config.toml
intermediate_size = 704
norm = "layernorm"
norm_place = "pre"
norm_eps = 1e-06
positions = "rope"
qk_norm = true
bias = "none"
warmup_steps = 343
schedule = "wsd"
final_lr_fraction = 0.1
train_tokens = 625400000
Each number is 500 + 40 x the weight over its row's rms, rounded and kept within 0 to 999. Layers, rows and columns count from 0. Numbers have three digits each. The size before them is the row's rms in percent of the matrix's.

# layer 18 MLP gate, 704x256, rms 0.0686, rows 477-540, columns 160-191
102:436558562556423557574534509489553468514501440519474470556455509460447518508463516513441492455502
095:538486494552527479456466503479512435512522531548474528492453451499518528456514625510455552567425
107:513534414506475506491569489465538512524459486495504565467526503479567494490474503522531424470471
106:464463465575485505503422460495495534551437491445488510589483530530459543580513583553567518493572
109:503555527507500482500439498529550540555413514505540536482570520505497521491529462494519446447533
101:485432566490486506446510526515470428514463494527456518457564434526492465466566487487497547452508
101:463441521517537516527552481600494505507533513466502614532557591500501553570487521516503497481491
103:452490529526501478560520595489486464484507464497474484472432497490494488501477495500516443476470
098:534472519492485481518489457475499486542445514505467468581465476481512474545477527463523524472519
101:476481469535449496523464490494472449547502400553531580491529495496573489533516544489455494438462
098:457546529490515487441457499528488523472402435535463511542525517559567462489432517501514456512551
096:433464546525499570529513502528516507483483543596442581466474471544527507417537450542499460561528
096:507545411520424499510516495492492500449514483515519569468551517427506463530568542477505502556495
101:467460523582515486522507476504445537536512447511503444575479475514546559406531502512481559465519
099:502518410496457525535457561502575517427526484475501565568525463477558502475507584475485448573521
098:518514490520520537484524520464469451523579513508489421504432521488509470519509478489555444503497
098:483497521494513576441527442492462423479571483478449555496534445551467424427468562470446518474488
100:567552555538487513553494548446530451497471510507505541443490499550535442519534487538491526378538
092:452539507561475500439505541470527536437490510478510574479467508457510484492528517466532452492471
100:516603526520466503512612513489580492502497522488479462513508516506537465495499525562496422482481
100:499476589481515498473476524510488475505531475520441440506580498552477476543519582562528544497577
092:477487470551552552428523499476486529564511444504502539519454426488482511513607547535487548430587
093:517541487520441509501487610464512523521628559544486508463437463499527508468521498514449494495470
104:535596503451546530519490496470530487488552544520482479517488502471454506448517550456521427497529
096:539446471517411516517461460557442483470494560484444594539486530595517449445529471532532535492483
098:485486521508501462536408497540551475517571451499461439561519496490561539468554432473476514463548
100:463540474499526466554557500524550532488496497479532481588546587519518472523553483456452537473509
100:481497507524442555458426528556475482456521466518483551467560470514427500470580515548531487498468
107:402563494545441523541452426540540543536475455528505501506463532563538484455504536504498525442563
102:429445489541464536509475563544438502466520546443509451458496516493521506500457620479531496526552
100:472476503493532509433520491494460500527446485501478514581488510531498496488523524509440463529524
100:486505540447529521523455478514461485434497510517556476459516459516532534453444468455487601487559
104:489445453526490516471449475490501436525466538521489510471438444431457488460508530520526541462462
099:471546614471488526539466552427503444461512530509587485411531550540475550481532519512545499527532
105:499501542542483468599531588523551477532491471466425564456455563505483547469480430484397503441456
101:464447526517510578529490488490470480418464534479550501566459541509505484469523505508467420485503
100:501515481560473470526477535484490466501513504505543541523468485566477455438524475531476453512471
097:513483520492532484488526549496502525468494554547527499505518491471521586551404481409544475410530
097:492527461493452508541470560440546500509517480468433492467487540527532469538443506578505444542539
104:431495539485499559537456558555452460520529491569474438437546509471482442526523512487501477560555
104:572468488496468468573486556463499474498578428451416523517537439572521536547528503494486500530532
102:543542538467461533523513519505517485482420456538478461508481470567473512530558540467421402527519
103:426469539513543477459508483479474424518490499463448444488435472481519568410509511525489446469467
100:517457587486455595455514542488467500439492518511574458521475513470436504437530494457539468510500
097:464557484493511535492422561489472538535505509458468471553495463475506560544507474486452555397495
099:497511480497454552477611507543546526449517477569537476515495496523537478473473459523499560537482
102:454451460538479460533506531477563490513586461436532533579471515467558517499463515568493493559434
096:430491525583482589581542516487592483472431566515509463465492554483446537450522487515528513508495
094:529504529461556525462494479485505506503487492448515521489568495479522474518473549497476538520487
101:563461599491465528522530542488550485455493499509483501497470500542427428500506495434557443550542
102:539491482518515483582502457524482476570546468503511491513574567458502519424454439530461548459522
107:445516585503469482562519582532455526468473482512461526497552483484505522448486528480434488495511
097:474438455482446496490489519485508561479532542479475441503506466507530504534517566507501527513524
100:481497542476568478493516502475418509523484455424483422512494549518539514475511516536500517571510
101:568490483487479523574509574556505484588493494485475514460541575504513529561544557566486451529537
101:432516458618492615580513496468498559535518509448523504494518483553502485521521508523472462473554
106:495397529540478532516490495436490440527452465538491534561500453465493472571501483502511505500537
098:502532451504446574506456566456500551499521486602507513478453534493507513426481541486508565463497
096:492495524519474488456445526511493484495475407519454460580519455508486508494539533489476552542449
096:434540433576506560526538461484514515497492454514511523605484485480546417531482501487519461465501
099:470497513543500544475508554519486491527495524525553600505449531463524526464497489525480522573498
099:455464510532474526473550513489528457516435504477481457563506505529399511512539502442398456505529
097:511537452503460626495477511424519456554563486488483503545506492562478571569544461473472393482478
107:524434533562528496437431505556471476506505490521474529474475509536401426464515512534493515528501
# layer 18 MLP up, 704x256, rms 0.0668, rows 477-540, columns 160-191
104:467545428446488573570531452534564525451537437510496456538496437536467458518537465483463496502515
099:523476540510470563557481562532455441487484525501552568514500440535494568478523419502527488501464
102:532520512527521470464450494436495466479526562451542526555532527438539495571426449448461488428581
098:495519489553497459513491468500551464444449491511577544568515575513568534498528535514476518495473
105:595483462523504487513534489465442477493492490493531565462531498511480487481427452525462478509514
102:516481562492457459547468510514454560496448483475529512484585585481494522480554607436448457476551
098:541531536521513494556475537542564522567511541462548521469521509511467487503526488544473498459544
105:456477544493464517418538447502470522537439558543559529465561499520491484506513494434502417531509
095:531516544497508538559412555536514456504582452457491465502494515487528529539549453504472495550468
107:513490549515504496449573486474491566503456469599484473528494557506491486456481456558461502534480
096:463466433490500515538581514443487428561414490434504514505511471433571435516429429524472498484515
096:498469457450521476522518489515532477501492546526595520486452540540515550529470487497596474549558
103:492483472469430518469507512470442552560479459485535507480521521529511508468527539462489466548448
096:554475479491479462537424463467502476510457589576555507503549529559389518534497609510444454491465
094:541538475456544534531478482502449537477508516514488524469487534500526555454520517575482604564373
095:501477576440495483453501468574529486525571497424539470508477506621445484512532569478464484516494
101:475511522530550539508496508493515566475523518463507499486496538520502480469466484506486505503476
098:485519514417525541491446541448496529446552541451476547510455424469551482528465528519466498466547
094:534546513521448441492431435528493539541487455527514439557529527495427522504491498489510503498532
099:517443523514517493410540504469525516458452427499572495527559451508552482533460451514549520580477
102:537448495484498456501492512552463489548493500486476531482542454454507529514567593516537536432460
103:532521410509530487507527542547479541483484539507499476485513521572524518545520536473523565519533
095:481493479517432507476429500509448496434503462473501505483471531505485537514525534432572463424479
104:537512437535450534464448485509500531465476478486515508525522580508483574448494519492500460535495
098:529481441520518482445595475529442492528513429522523449483548509556572466494509542462470433595535
106:438473448493513488550515487463490589497490582513491519505543539507439525493481495440554459554541
102:510503568449483454581477502496539509485581458493439510546569516469440514537549513481462513489427
105:437515447469495466527544505549474515561543470554500509599478531544463523526463474429497484531493
104:548523508431460548489576476499505443557506529522523510499487524502515419428473565506529543528520
103:531566532516484521500470499463506481528444476608524495478430553558460511484450513517481506494527
096:449504499493550446546557500540475471477506547524455486530454491480460558476503474501454512431497
101:463514459481521433550533480542520564438491509544519435448559442474537492535481506473503522495495
101:425540491454506612449475511447455487499521429489464530522508534435477479507522533502493506593480
098:451542513523473559476517577524498426499543490481454428482477506442506510531537531505495447517531
100:481555467531445488593503515527492488468502511497445543541485423448500522468510500535432474553493
093:503524421482528498438496534530514494458522491536458446482516520529458500486466500526505482520463
101:547448458451448439467534542541572485473574480463494440563545508520560461532555521477516480498501
100:574513505515423562476473508484534503478541471487501516591521430547487499502500495422487537530532
099:426474522505452518564589498425587527494449433546463506493527526511548477527499453517476510504506
108:505450458490547490491486453414474541455436503488494426476439474466508488536505493474477489563437
101:500483498486431494530501429492562480582589493523514580551513446537535605532479483407449463491517
102:446526528475532476519518465480496520473461481483544512459428536473548428533524463421509474508514
103:545486561513515518515459492424481501368404481494531489539568510524448480534483458469461533505490
101:459491508578516527430546495467450519584548469529511548572517480541473452463476535433555406449544
098:491435502503535517458543544489560490476519525441510453508476476460474494471571524437519493529485
098:484527503503448451435523447533520487541403530523498467524447518574451453579526504457362474524500
101:506560467504507561461496514525490585437461474493457559515493408533578495448576492461567526536546
099:572461455526452405505472468464489481450521540450497489476458527484527583484491522478512530527559
099:500545450497495490459488553493542562513554449553531426513522526444498542516468505482501461538528
096:489558523502515447490547528469483478501478527500510581476550490445498486521429500414515514559555
099:527507523457580421520485463510453458530488432550538475474545536551462497548491487548484500531468
099:454489468508502419417462498531432482510507471425507493510514517544442535563506553517535491456473
095:553436451538488510506413452545471496533548438460514500494557555494511498569507450404494458575543
098:453540505515535571446502540529488496531488473528461465510575463490480526458544508456494492379483
102:478474476480499528425457502499493489527469472507491549587504520413542562457576491503458440495571
097:499473523495489503518490508514532398504516471525486527512549564421468554508502491520490465538512
101:416577501494552527535507525558495579530584480475469555453580483493431553424496428462499523479488
099:488511459449494526435475439521515437424502453544504495543517460468565411439531561519526518521524
102:520444467466508480493526490570546445449489494493533477527499464454474510463494491443444519549542
101:470520517504494566472511504484481460528522459509542522546482514478520515479577516550493494467535
098:604476519490505479455487530529492499461508560462491480548508492471548491491509531596598560525478
099:446557432547480490461481405381503564468567566533438532516555495474478491482553494514489517495483
097:516466470533485505488539540543547475402522417439444506551497512503535478446489469567592491563511
101:529492520531542439469497523592395477527448506451514451480560498455522525561472499536553478505514
# layer 18 MLP down (transposed), 704x256, rms 0.0605, rows 477-540, columns 160-191
103:480545511490520508462537524471499540506545468539540486504445565453510487518544530486534448462515
098:528452492469511498444532398466439479477478549560493539532553452514501466585458525552551510518515
108:517535627521521415463492530454585440553435478452539506584483482498551522501511449502487455458526
099:456495475432527437471490508543520576442518542501511527492504479500435520455498482513476495553454
109:433492530459511492531537540479522463586484499517425481479526527436528440513525514561498507486580
099:511495502560480493496480511561498455503573515514483531471511532548479501527491446502465518422523
099:482527505442493575522541494416472458471461504547582517452522464515459497468457539466512502540494
101:527461546567520525520544487550492519416470442511461444450447428460514518535511537461486478508539
100:514456561505570488487528529519525503502524545577452526525506465475431497520495464444500495467522
105:484496550457447567470477532495461584456558440531536520536518528465550456489449538555512474546440
098:461521561464538547476530574472548509484506428437545532492487533485582535494513464447505451533442
102:525533500587541567497516480549483530520468563492527525486538436543505508416505507491489467488507
103:498491472517503467500505479458464486502487466550486502561602525455512522510625524500541462544444
101:455463493545553461489502456413404543493542458452494432484531529455545562521495417393501554442520
097:569457540498468481436498523536456491519533506512500566465457514478437455522553491485523476461467
099:490510470503478523478496552490543432530476534442421489542503480404541504538506522521582491499563
097:531573576499476500553462543515545567462396529502548552505418521508528557506460475451473471549525
099:532497410472442533505558431534553472472513464538479461539494446495455505495551504505523475491530
093:442454510541466430516551471471407478486523487445494521502515504528499446443465503588474471543497
100:479491541441529450504474492433549450475483517511482444431496511486521481534475491490496476519531
100:440550464553432476485495501489537490480427579454506466518482482505483560469513481553524544527500
098:516537470487437501516545497541473524442558513531523447454458508498469504522554484503406471527451
098:547454572530529430465466534525530472562478471506502488503569530441498446537499494509484512474528
107:483506465546494489494504493449497529603505463500458534474521522516507514496482525519474478466509
100:546458517547540552522443555538570491589490487467488551416449470519508555495436471444425532415539
099:506516531476477539484511461477508437521504395481515503545493511507515468468551488421483560539487
100:523438466414597478428514466518510595488564469472479541562499493547483480559545450553511541502489
096:549493570508528446512438544435498500492456446506510487497525490513445526529424509451489517466462
099:494470481457547513593547477473431472491507548536459558427511465527532519522463480486498444528444
102:532517534534515526502529444555415410497472510543473492502444534533433527472514503507456521428484
094:449472524581488531484530489470457552473431420485475481541505500501495475521413563503502553458533
105:570502532474473473497475534587561439462453508517469461466471507492512477506474491571495440494591
100:570567481513525471518529489596536597551465462457462513462514500487510495497444443581467477494464
100:495486479521453523495533568478535568523567471417515456529553452513534496470497471531508564498454
101:529510503488510482461501547496475486464444509483519527482469531539461496460539536465554495492543
091:524521455527469496512569531497461536581523554528578531524521533513484480500537452528478521510533
104:570513443522517504514517492492483492476454494566536556487522484435472466540496514515492475529479
097:555478504487494530467509503472504472485493498471534492480514533486510492444500552451512463478517
101:441488542466542550470428551598532532536559542542533516529505426463511479493443531502482576499494
113:516442445520510523533469527470441423552532556514427459462450516458567476392514475451459580508427
103:505511497571497555543530534442467544474493524505454485518457520577419491429482549444472437517444
099:493457462514468438562511478458493559491533487455431481524525499469507506425479496536532559472488
098:424496496577504440533550482476500477560537439538477495518530458518561507492423550468466539486508
103:552556464507494496506481528525483509511552481496566477525484463511479546514578556451482521513521
101:532481519487512481483492432539490505511523477593543444535439514504530546512498479498502531532500
103:558558509478477383468471514544508479476485548507499432523621458458531464488474480506483611484566
102:559454488550452566502475512561477486537470595500483516476445553475494464501429502499523505485576
102:531534476604534471506484427419497528599528506543509472494537468521503528522510518484498444439508
100:482453484455505558476490509585484554505445546504574531544506484458557509475509485531554485459495
098:508536501512543546401466530542555542592470549477524394483483579484540492462524457513484445534432
105:553550499550467570479507538475541408406483514488534537481482464495514562479502534496564484546525
094:491486496484503509478514472527486503466554554437512486578503464442525451515524486502382434476510
096:480499521476493569537480484470456476537526549497509542450465479471456537457527420490445506450496
093:501399572508479482475512454491473506574466463421529456582493451515559531452530496569487520452529
102:571474452516500488478519520507466420488539493459487444542548441514470426519527547558515516451499
098:575392505488478522518585551524466468586493497484534527529612489524482511468448485471426593471427
095:459481501550552554428435442527544573489513560503460490584493493496528483467472460512531454518538
098:483410580513504440531498518483471529567498559484470546514555537488469419469444524519453575458458
098:491440553522541493486453466477551435537418481559492493550470494436478499461447461421468540433516
102:533522433458481497496501414507486450540522508509496487475457504520430511528450484532599510495498
101:465527574515478427523465350579507477503472512543481528547495501495482484491441548499531561456433
097:632503579528450527503492476473466540525494440478521507531529480514476494550455449493447505400521
096:528485446472507512486444398516467506516576492434464479494573545546448476450459507474544520524477
104:482477511530494463512511470588482514473499524530468512515500547496468524553459421530575524515471